Weights of a small GPT-style language model, trained from scratch on English Wikipedia: RMSNorm before each block.
Each number is 128 + 24 x the weight over the matrix's rms, rounded and kept within 0 to 255. Layers, rows and columns count from 0. Numbers have three digits each.

# layer 2 MLP down, 256x1024, rms 0.0758, rows 100-255, columns 640-703
120165124120143104136148139118100111158147123079151122120110170144163086091131137172151147104159070135155149155143096103111131118130147154127150135133149117110123095125115118108188091115155117
118119143140113140075142149193134108134110133151121134096102114131146134116136100112124108123079135118145138116105069127143107163126138113149173124072135121151111138090076129105146147164057154
143111111163127161121118091135160107178086161136128129139093074139136092137164137115167151194129125124159147126116152115118146080114089126123113147097132126124129135119122081071062180157115090
127124143143137154153134112170146116107183132133112085132099109098140119091159127121109127151101120163124054161119133094122146110129102114106115144130124127117125116172115119150132109120107156
102107120188132148126109149103152133151118141113109132123114128147164123155113096108141130113119138102107114113138118092117158105120150147172160147129148103060147106140147126152162142136123129
119114121140131140140118146112105128123118088149128132156152157090129125107127207141073129125123110132132147122121149143096117147108121096143150127122130148095187124103115126150110142154090130
096128165133124099122188090171141141075108145187180168115126122095147137156152175160146107107183120183167131106112141092118167097148137143115090176116102105154130162150111130052159156148117168
138159112143125161098134130166121167128114134123089118159174118108146116143116115130128140137113135119117144149107121139118109151083145170159095114121123135142124131173120130141098133150145148
150159159132133124093105094132107141136094140128149153126111126130162152120112159142150117082099144128109155095134101114108145113098121102162136119100106167132101095171145112078154117106100130
140111136156096141147096156123147131126104126126100103105092106128132117178132148100138120126120091079134076126128079116139121139124106070086199151141117112117143127160115154081118146160136169
154116127131136121140132133103116163158155124111098126164151139133161141100127134098128107117071140112163144119134116110080079119113119114096159159152170159118180181163104110130103146109121124
172188096123132098116099203101150128145068106123123122155178179114103134105171117150164139138072132116127160141150149123145161147079115125135165112149168122114177087127152092130185131121157119
117135089158149168107166162116093129105124141126139121156111118115165112140154142117154169134158106155180178146130128139076130139104104126135146135190135118135121153097112115133082127112148116
121154132128118105116083155121129099113171139161135100099114157150117116138144145058109133143179091067150115121168085146101087154154170105097083137150119161104147133093112155117131121100131121
166198141112097119089146153139158123167089102157142151107133160158117142083125141139103150151129139191143142123119087144129121084166124118122103160095133119126137119103155145157102159169153119
122071129113127143125147109085115089108116194113129115100163129086161154124105122117149119152177097127108139152149027105140115084139131137093166102103114161149148151125143119149140138146119161
186102122128115163128111149104082130133126139150110126146122127167175127096150143142093116104113108112159159070149132137143121163159124109079116114189114118150096140164126142110128120118146142
101109151103132130110122170084145118116151122129125096161130148121132131180173100133104116149183097115140124101112170116120152182101104158181139131119139151146119113125157105122124174192108110
102114124121100159127196123071125153125121173135140144126119151163106174157131106097116135144122154077120130125077127141097121147185126110127137145171118145134130161147121159112164127134055135
104125137154144121175149100123127121152153121132140107132109138133157102129143140139137128140132060139129134150156103114152115122145116096132124159149161145132119132132111180158161129103136143
069092153101157150119136135096165122101105087120136181101132142140151147116141153099158111101121132143109123146118148119142128124162139090123123148117113117161125079171154112126131122157135135
134086128113113131103085105158100096063135158123137120140188114137102147103159164168141142116133145150120109114142083142145147109090118136160112175126106074135123144156126117137080143128143094
144071163140114128140101130121103139131144130164134090086091117170106157074163102108104142139111144138099077156177149073115123108171137112140133137134126133143088148171138119094154120158101142
093119156121101096154174130120128125111158124115135162131142161134101111114139102100086131123091074083156130159106129086125151106134181115117114133145140122134141112103130101108129201145128143
121148163144135135109151116131150125087166098109118111073108113111085164159119132150180169111123156178109147091135154098132142115148128180078151118117113147137098115125149144151122162144132135
142086065129127130140117143121171122069125145140091149134110095138117115132117120164123084133164133156122161124131191120137134141138112157127134114118172120128100171138131097133141163120112102
126115113123134141115115139170153140121103139101162102149142090101130150124123119183106116161081167169136147116140096172102172118096129166120136135104109151114084120126146120126098106146163079
174114127126130056138177107182140144122134109151117124135110104089168135144096151125160082105093126116102149111112096098135129157116122098150088139114116136106117163104121129096174114123155119
109108123168071148166140143098148077114114130120130121110114102102108124123110168138159074138117124153061153153159137134108127099166196140149140087133159106151081173179118128127088152112175089
135075112077111117165108168152123118178108172090093114133117125124123123099188122107106140164136143144108110146132160106129111145172090143013155085128082159089101090096165153135098105120134140
143176095118132085175148120106097150108101100121102140188146144138148127093116134138077147135139147132113096114137154126173167143112111128095156103112105128143155128149132126130136189078113163
088104120151135095128165174164112099150140157124056111162148090166091138094132146162125158160174095078136108147136134121138111141126146103119117151099173140100145176140119135146080132102110098
147133122109089068132136126118136094157175124125155117152100096150119145129159130156129093137105139120147143112132132148108102140146166128139116180132152186114134146132133156109116146113118113
138146145136130134102123078114148127165159127125083120122104139108138116118132123122146106119136166128130178121138155125155116157165090135137127105146134114137136114145137147123108132141130136
125100101168159119121123132135129102132113148124125062098110150088126130161157152157116138158142171131145149108096090088139085127112070118118132161154124113106109077162113075132163138136127132
141117140171158115115145132130125171139128099083110137092105167086141125133106079096138161108138123162161103152134060106130101132147132106164085148128113118115122137131097162128106149102134132
148124124117125158130151204126144116144127104082134111114129163152100150130104148086165132134128124077140156115144161152121120128137118102109113098148100112115135110102102097132112122109162095
100090132117171105135096107114157111193170112117102138139086117088155119092132081140121136130126164109143104150112167159109143151172097139124113140133126125116121149126146152107095137103108110
111113138177128156118097120132075138132122152188139192162117165157102137164097137137102201134151158119149135122123122120129131134170073112110099167077144111125144118127105146129103116166095141
124138146149154096128136147089123123166113158181134122166104116138172142126112123135155140102149120128155082130159078124133110114153123131140147113082146128117145105106098117097112130107153129
112122122136118160127130139129123138121098131119129078113125163089133115091141152102082120166090099146135163141143156131113151095127131066141168100145167099077126142124137126140112101144144131
160119127132142158145084128114148124132105154167157146108146127071108108117101109121139118081111135155123124143167124126142117113083133123165118124162152148093129143092125126166092100118171122
161128124197141109146105143166104151135143063098124127100122150155110136116084163188121094137128155118139111103091123155105146116133149134120157128124156139145154123114125131137142067133084165
204116116092149117132095119145096067105169130135137170083095163126154156173137155150116136111132143123134129123121182132143165148135123102121138074128084152148156128111110089127133106097114118
123182194175164116134118151155100127157139157078152132116102147106146132127149120130168142132166160122125152184181160101139092134142141165118144106143101121118123140144126105108156121115113160
135100103112188126153143119100118118116111092095143167111164127155096115105123149091128125118098150180168166129150135132122155126140150130134100119145122132163118150170186109077156099104166153
142157133121158115127158142150134151113116130101115093173114133129150115152107122150102109166143132100129138147164157145158161134133163111118158161126079107133120141103088151135103163122138144
129105117132115138106120095111155162115116196156172120116157124092150110132138142109123101150108126157113135133092121104146121121100063149147133156125128126145098137137106143125130126172110170
113093155149121113128087127150141128088119135151115118080108148136155118146126138162137122107132131166108117121139150103118181138116108121149114135138095101177094147139146111092116114089098122
115145121160126163100125104104062129148139134154110143088123130139155125157129104164149119138101095069098114135108055128172148128162095105115131127116126131124131163113192115124143155160145099
121120094143125094172131130129136157161178144124154104126116089155108122108102121113075124115108108157130162114131148149138172138114140108103138118128127142096088126141134138143128142094114114
142178126148088102123115105110116111166096085098116211102101148122172165161096124086153140121148145119122124128158128193136178155160126135148092107117151136124138095099093130162114116112126103
156113139106144134130122136122150143111155097097080127126135130184114157129131140151133086095140119114040113123107111121151135141129129133115127124183137128181130139156128124104121174149130108
108106113172143123172167096149146136136123111125113109107145117143114130093127147133140157132133140122110127077116139121158125132116114134106094115104127131123132141108152113170139132122137152
139117123133150129130159130127113148130101118154144120109120120139100194178138165116115123164114139099136129112124140109149123166144099074090153132158174099116141114174122123119128120111131108
166142134102124137113128146129140114145071077124087100147123090112117140138127119103141132154099115143129085131109143153099166145136125126152135110119095161104133100154141181150110112158107127
158097122157121123112140135087146119131136117139130103097097118156132114131112064150169144122134141114193161136142066112146121140148126103154130114190085131117139114114139134123117122144147143
132088129103128126153160155136080144115128103121112131137098155160132147137072136096154104126121064124114094131177148137088150137148139142143172094096116156134132156112136152094121164107116143
113118084091109175145199098138116166126111139120095134139136119044121150127137123164153099148113144165149136102118130183132104133114118092148144141154153144102106140111092149137096160091141098
116145147153136178139113152126123139133159098149099072121146149108174147143118139134148107167119119136111118124131156164119092130146144108175135101130155154098066116141129121130103140125153180
092128117120100128157120120148126142137140144134142141070126116140072067127135166110152124150071106120096127136112143172127126095172166137115137148099143131099122155150138127068083110112182099
140112141106127082104128133101099132108124128139152132128134115170082162138059160113152126124126127161176114164109119110138151120076134178153102161116105094119103110141163150100159146118119094
124134115119141087150135088134132077076159084162163167099108166136135142108124173130156135137159093102116103110146117132106153121131141136126135162167112094107138115078123075116133134131112148
097136070122168078111144073123135140101108131164158136107138099111107137048119137154176111161158122144142086124185135123146122134134086229126097171141125128130110123182086175154135141171125131
157109123125174104112110105132144195143127096150173122114138167110115110139118098080166134160155122139151099145084124162148161159131106125155115164115116109139098166152113088153141136148140127
103073197118177121136132111075133137156126127121131115083115116142110148137128100102112139153142094118140170120105136104120133127103140085117118167109135160128128088120157114136128105118137153
137100110110142154162123152134120127109116151096160126123087102139144132094130122108121140108100122153153145137137136119121162079114139138136134096121139122148132139120138150107151150159094120
159137116109108125154120113128129150084128107136134086107127112051144106144110154092120107117192106148155144137162135127134148118115140121079122107100101086132130084125117141138136156137144121
132148106079113127106168174126136153124156142114064135133086148110144129128118165128108185130121163126148155083127109142138099123089123121154136102158152103085081102139192141144119113134158136
134194128137142116101112134150129145119136147141114087128142112143098089074117109137135137116139137145103148133135085115116095153139091125126129138170154152100151150137123144145123141093154131
145124145125082127128115110115127109106100154132101103111130106123131151148131102127123131110109190122113101136130103129142150134116131124128127124137127157124127113161126113099152128120151129
100156132156109133125128125143117090086137107115097106161122137147142142167078156142144087138115114104162123141119177145134112136116129131133113144162145116106095122152136126134117121073124134
144095100147153093123136120104126133096104147131105102110094095121123098086122122158103103133148104171132143119133114092138100127082112165097084221132074136112163103093121130140198100164075113
109151178132099159132132129151119166152133132131137144157105122148119104080105123132101148115145103114083162172100157097129137152096121103154139125121129133201130175122128179151132101130134162
070125144115115131167155140096070100092110100100125121131159183132087113112122150111125128124115081125114147126109130123125115100147170121160133145137099143155124134131120118124136084184151132
108148141083152124095126106153114112118143092107131157168126136143138139121138162150136124148151181119107145173100125114098065111126093114133169085164159156112141114095054148143101148148141129
112110160163169126146108136111147105153130139136138108092068151151095129155089101138185133134095138112142070123134128143162134133109085153089109123156143108093164132105145145138102099117111173
136151166098102147077106127140145120150115133084127114174124101135136131050140138155108168142076100117107174081127135116107098165137109140140091086132097101119158100109103123180138129110095129
182129157121133118140147184134113105149157104129111139119123105123169138160144137103141173114131103143150149110111065112129110158132128081149140138108136092128117143108110155151126131103156169
121097160120161195104099133119203120140130101098115184142137117128135106164140142123114132076081147109120123121111112119127160135145094129099064142143159126119092118132117100115121153160141108
143134137172113142132125143120161134133125174091127177120125140092136130198107115099139115136142128117110142127120115130119117119134098074146102140114119106093129150167113103155121119151098135
163147077087084172144122110149085102173134181098154114102132120166138075130130121102084141126113081120114187194095112155125129152129120128133070137101119156140138110095145143105089116091144103
152159128141087160092112115102063086136144151142144158087123127106159116130147130140101138091104122140119111149100121128124132107085132125106107121128148111130110101142157150147110106138127150
120132106152116101127138193134158113106188126158124125155137179145140105117104109135127107103119129065092113156136107122101133177122150169107091132153145123130156133118149132118146141137113108
118093099107108189114137101156102219124134077120185148145092148148125121059156097174106115107084170166150119153137108131177145161106103169158123145127120131091117147127131129132145126148100084
137117090137070145148101114145116185158125164203134181150134132105143037115135175123093147160093105149153139142123121139132135107076105111130176099172090131142126126105130116074117136135142162
111132127131131112141108129124108128086162114107110124175113070109108118082180127124141125114127145134122141127099142146109086117141169114079133100115129105070106099109108136138163092132125124
116146148137115130128134151159121138149114090158160129097132066133172114119082106099102129141152123117129018134121105114143127153136096108118152150134160090135145162145117129093125121153134161
098117123107148159161142118101137158113185107112130116103104122136134111082134131136143143116153097143149117120121174115091114153154125133082134122112125140072134135128098109151118112137123085
170120122076167123164099103125076160160096153126132145123118120166108131166113135110138150143148095145103155122131121139142139072181100123108139097109071145104138123146173152148092124124091152
147080100095103139144115137184108149133093112144119115105121109129119130127152147107154125139144177085119113107121122137110113138138137110086128112097136109163130090123112126160138119145063162
138147145142124145150086111137108122156086113148124104109164108129138117101120150123110154168166177143134120101144130119143113148099150135164155116122088120186139169088115096114156128122113194
084148127113142153124122123164131099108096096119128108138140128142177115132110119128136131155125119137106112126131101161125111107136103093143177159094145164141128165126141166142135082106170129
159109133067151113126129108092069131127133151149062121113140135108094139119115141137121136178157170125123145157139118144143134172151105085130157164148087179153112108137118129152130114137115155
130122162114130128193172102123077098129116088138114127127138056179098157132095114104141132131159138113136113154144094148124163113195128151160131143146164129142122123131123145174158138159111126
126183090065134103146130151105112162139099082095150160123111137156114150125122147143137120191131139158086112131154117087136119105091098129139133107133097130128119107152101144146133165113134132
101155107115146125130116148073112107128102118114101106177116123114118103104162135148133170107120148152141192116119106139124115104143122120116116113123173123110123118113134120069122072152139055
097114165156180089144138145091102111139149121104126120084100159136137137147159150132141112133098132098101150102131148101127123116156096126147135150146128103137112099115131150129176114126148159
119149121064098134183131161067097159129163108096127161116102144159140137001136084141110125137126135170138154140096112147118139146139152135153134142149117139075154143154135106147177098151139104
144110161148139169141102132109114139140136131126130149128165097127133147124104130114126119112108131095117129126160099114101086115159129161136129130110113138162129115123110106118129136134117138
179170135139106132097184111158156118117166138146153119162124077155153128127115116133088117169154132157108158128106180139109090129136110131144127110132067106136098126131130153135106117136159085
155131097115144123121146093142125131114116109104153151121079127117136134130144130110164150113120154134123191103079168103138153149112119103139121104111111145119119120093091131135148115121156133
136095181138120127157157091112126131130123105122100133118084141118151098182113136114172156111128120083089132133120149103146117145159139189120107141160149133081111166143113163142110143124103110
136114135093157107117177123152162132145162103103106170129127152148125093090135150088114164153134129172105206143093169118157147139136092111120092130131148129090124090115088126115124114100133106
124071149134156090116150147125131139128134127165147162149127177143167107132175088139135122090108102126155136129095092090110097107169084119123085106103143096175137124163111109149149114175105168
104099137124101133104147152105135184137120125088159132099101155065083088126189136128138106142161123118155147131153128115158175127114107128120159148119125100134101088140120094124165118159088121
147145124140105100141136135126145150148106098116145122102118149133146045110156137139122128070135101168147093101093114168143101121126148137142106100138175139131113102111095126143174123100108139
112103061156105139080100134153095080117132126087144122104126151127133110112141118142124118163131122129108104155113114105146113151114135107166104148161127104132160149156147111110116155159099104
105093122110107161132171157122126112116102139163084110131109181117073106098103147107077125167122088142100104086095085151127140149116136128126149129112133116147166117127140128132137106133180156
103125148118105125113106102143144102122144136155139109143115107123157142185132153167088137129102107114132091148124161144115146139135187142134114131140152100161144123118124177157155135148120111
117124141124148133127145126134134067133102154135130119125138161138137143149140142137141141108162143111132150131115082141148128149123136135154161122125141116121147155087101089129152121106109102
129124084096114148128133116172120109119128145107119113114085134138176118137122135139130136142121147125116124144144122107111136157116125143146139115155114105107114145125125149095130151155151129
182112099110120156086152122178118178140155126090135133098113091131129159132133127141169142146110123156144114134138156147122129145117157136117110137082130118123096141112152134145142082132132133
143117110126129156162170108148131138154085155114131116153130091157142124139079096118146121134118132145134098124152151139098125132126140102116103104168093120164121155160122165150132108143176121
124153161137095137146142139132104126128089115119145145082105107135085139111092111159105137160142120138144177131127100123138108131160135099127164132114106125151156105155104149112088121169084110
081107153164143200136098173115128137187106174099101142139113110100133159138118130153126099078121124103111096144123103137140151123118140163121138145163097121141152138067120122147133148150080129
073090157163064163124160130156132123181090123061109127137112103167100137162114125128110139125120100139102099135105119109094104098153151136125131127105120150144132093201105144112112123156114137
158178118135148159118152070060139107109136144135122111148114114092103091125157115127093149137146119145142187146188130169135152120138129085119111095124139150105166110111118164081103124141143141
120110142117137123104103157172095092118150147088143123150144127070146116064145071135121097137138116084133129113122139136164125113140125109096126120083117132107131103143140136112064081090078122
167110137133106156093131097150161119131131140146174136139129133160157126121143074124129155130154106104118170074114127164107116105134150120127133135142194125133119077134169173158085138140167124
147111110094124098109177118143138105163134188154092092113105112162163114169110105125101160109110095129120095149140130117131117111087122101094155142153146134146158127148112123113113132148085103
136110158141109106075094097138137123141084149125100128109068129113143125114122118130133137121200090140146142112138161112150120113063127127141112134120120154133126114116133133170139141111108154
103148123126174121095118157098125130160110136123107116136111156143139119111078145171168101129153090109170142135061151135149148114125102122147135110128119161129089148147117142103120126112125123
130070097104150126081138123111177087136095134155109145197154140083143133141130171141099070140159136125168153096144144149147159116086129149139137171138098131134081159084108106097102117153139140
129142133149074095147168136113119138123149118172178096114097153112131125140158096129163156135113188148113127126117112147113114132163065124163114160138132146123116116144140153108149133128153137
132137118141120153132121096137124161179147119135104108135148127132106160161183130184153119106152104120170097132121114125141142083098114092130129078103140118122157138121164131087141147179155072
169120144132140114145115076127113186090119122123119117118150107122095116145176115125153134156148129128092137121115133109138120112124146165138139144114119124156134141154131137181123120109132138
092119124130113179175137142100115128063143107166103127161112113129070141074157133128157140112144117141120130167143106139143121128135111107116162142114163156138159127151111132133139139108096139
146132102096105142112117115143086135137156111171141103149116128135150158103097157121147120129154108107153082132145106127138113162161129172072156134160099104161114091145134120101143166146136131
139150166168099107117143166133132095171104156114152109132105132096092135117098141124111124140139139087137114141182145165115110124149153179136133129133132125130122131134156088111098133129132092
103164154106148135149145088157141107108135122177129133116151113143095126134131142125111098101125096118142152163129113138120108113160159101103147106146114134103122152168108141129152145134139148
132139138130142115062137134117187141113151129080115134169158154148174137166141152111098118170110142128118116128101130121145101113134128109113165099170105124116128135149128119132122133109108114
146130111157124115135116139128116136125078098064187110100117124095091111125103142099086091129130170128124141094122137185137115152109132140144151100147131117124137132082110114113106113090150151
139129205159142096112140130099123091127109146126141128141135083073139136123141141104104160111123116164104111152104113117145147108138167138152145124077146147099160109125166117152116150144127160
165114115114141148144102153142089129091113115131068166133098098159104119103122164135085136114093142115105118147136248092061120163109107135097135099149091104112199160084130156095114145094150164
117125121131167176115126152109158094129154105083127119154120152088097142122157144212126146161135135109117122145141104127136138123124130102149135156151118132120131095102139119120138176063070112
106101125117141092109115111139166177102111140152143144126114113130172108100094115125138099109139116146101107165144163104121128101138082128102136085127143109158124114137125106120133112171154104
105137126098113113106144127194115142101104139076112108137165138137151120085127112111119110110135140121136132118149120134106108105131118126139129134154096123157173094091072139101090116155102094
127133099086095143125143123162131119082085142109098148129129105105139097130106164116131138140144140122106144125122154119133105134139117160145139137107116093095140131116101147141168168191155095
149123129130125138133117148119156125148173136077129106128149088087148153133139104124131118156124125137145114129147095134089104112126131117136091096142089128142101140154130133110110032087148128
118112169100112146166136099181094121149166115100183153125136114118132099124166126119132166155121142141106131123123138150139103146112139101071126150133105136149076144112173126164115138135116118
143144138088102085145109116105178134128119115143152126120129097118100089128167090138156100090097119131131145153133137050149122129135108130091091137134156103121116138098156126062133129122096102
152162140119138142154126126152113123102136101109141106110110151170077096091144087132141107129155181137143191086108093142167152104132099137127161135117133125139164124134126164102110140111142131
109158143107155094137121097137095141119142166104149131142141125122171109168116147145092146128152149107138149130119128148116143135086135140178089071168144163123165154125137163124150149124112142
159085123126148146107129101151055117151137142113115165147096175153118104131155174127143180133137128123105117135192135136122135116178109106116122154157141109143115106144123142131119160114143140
100169164117129105155111156113131127135129128137093137146147122121126112145097155100113163106146114132147115143122161119132124152078115122152089109133104145147118098132134128090178110114116142
148154129115147149093167129128058115140143127182145142111124096131138123122132111145132142118159150157114116153107148141127110060090104123135149122166187141139164126121159096122120143127159163
137148124113143131117109113097177149146096127127107131128127131126122109162083133132166135098134187169140092118123122098097142184139110131162093107159139148115115100164120101136108139165121160
127134145124135143147130091152137148089136121083101142098119130120117125114104109099154118161146117101120073119095144094088104110131117136133184128101144093147111122170129112149110141136095113
163153164129139158134139128136099090117137107137112146134134182126119172149122138146130145147147093127131094148160098113105125122110142100114142118144137119134136088136114143114158127130172128
118072124079120111105091105096143136098086140136157156134098101142121138151118186082169126087199148130121124126123152164144122112138088113132135110181129093131126144092139151133136122098179138
145125142174093140184187089076125120159146091115152110123154135140131123102085111129106126154127159114146103151105115124102127108118120125126120152136132133123148143120105147126133120109104149
072117135128090137171086131120127176141123112068118147152154132129121106146095112148191129103092098129099124158138153099140132130137115122100145081148116131102106115131163118110110144131146098
119122118125137145117139143124138135166126116090085141107136130111161132103142103136155153064126120143092139128109102168124138140177093122111103130115104147150114118129131112149125094122133151
178146121120096108153140101138084128068119073125133139147155168114075163061103163110116160124049103162124146123184140106102104209161130072054135133119144103182149156138136108111109116164133120
168135145111120116102142150159134111126158135129133151125156138125174172160116107172138136131122122149125120096164112096131087120164156162099095136141098108128102082129121145130146104179188119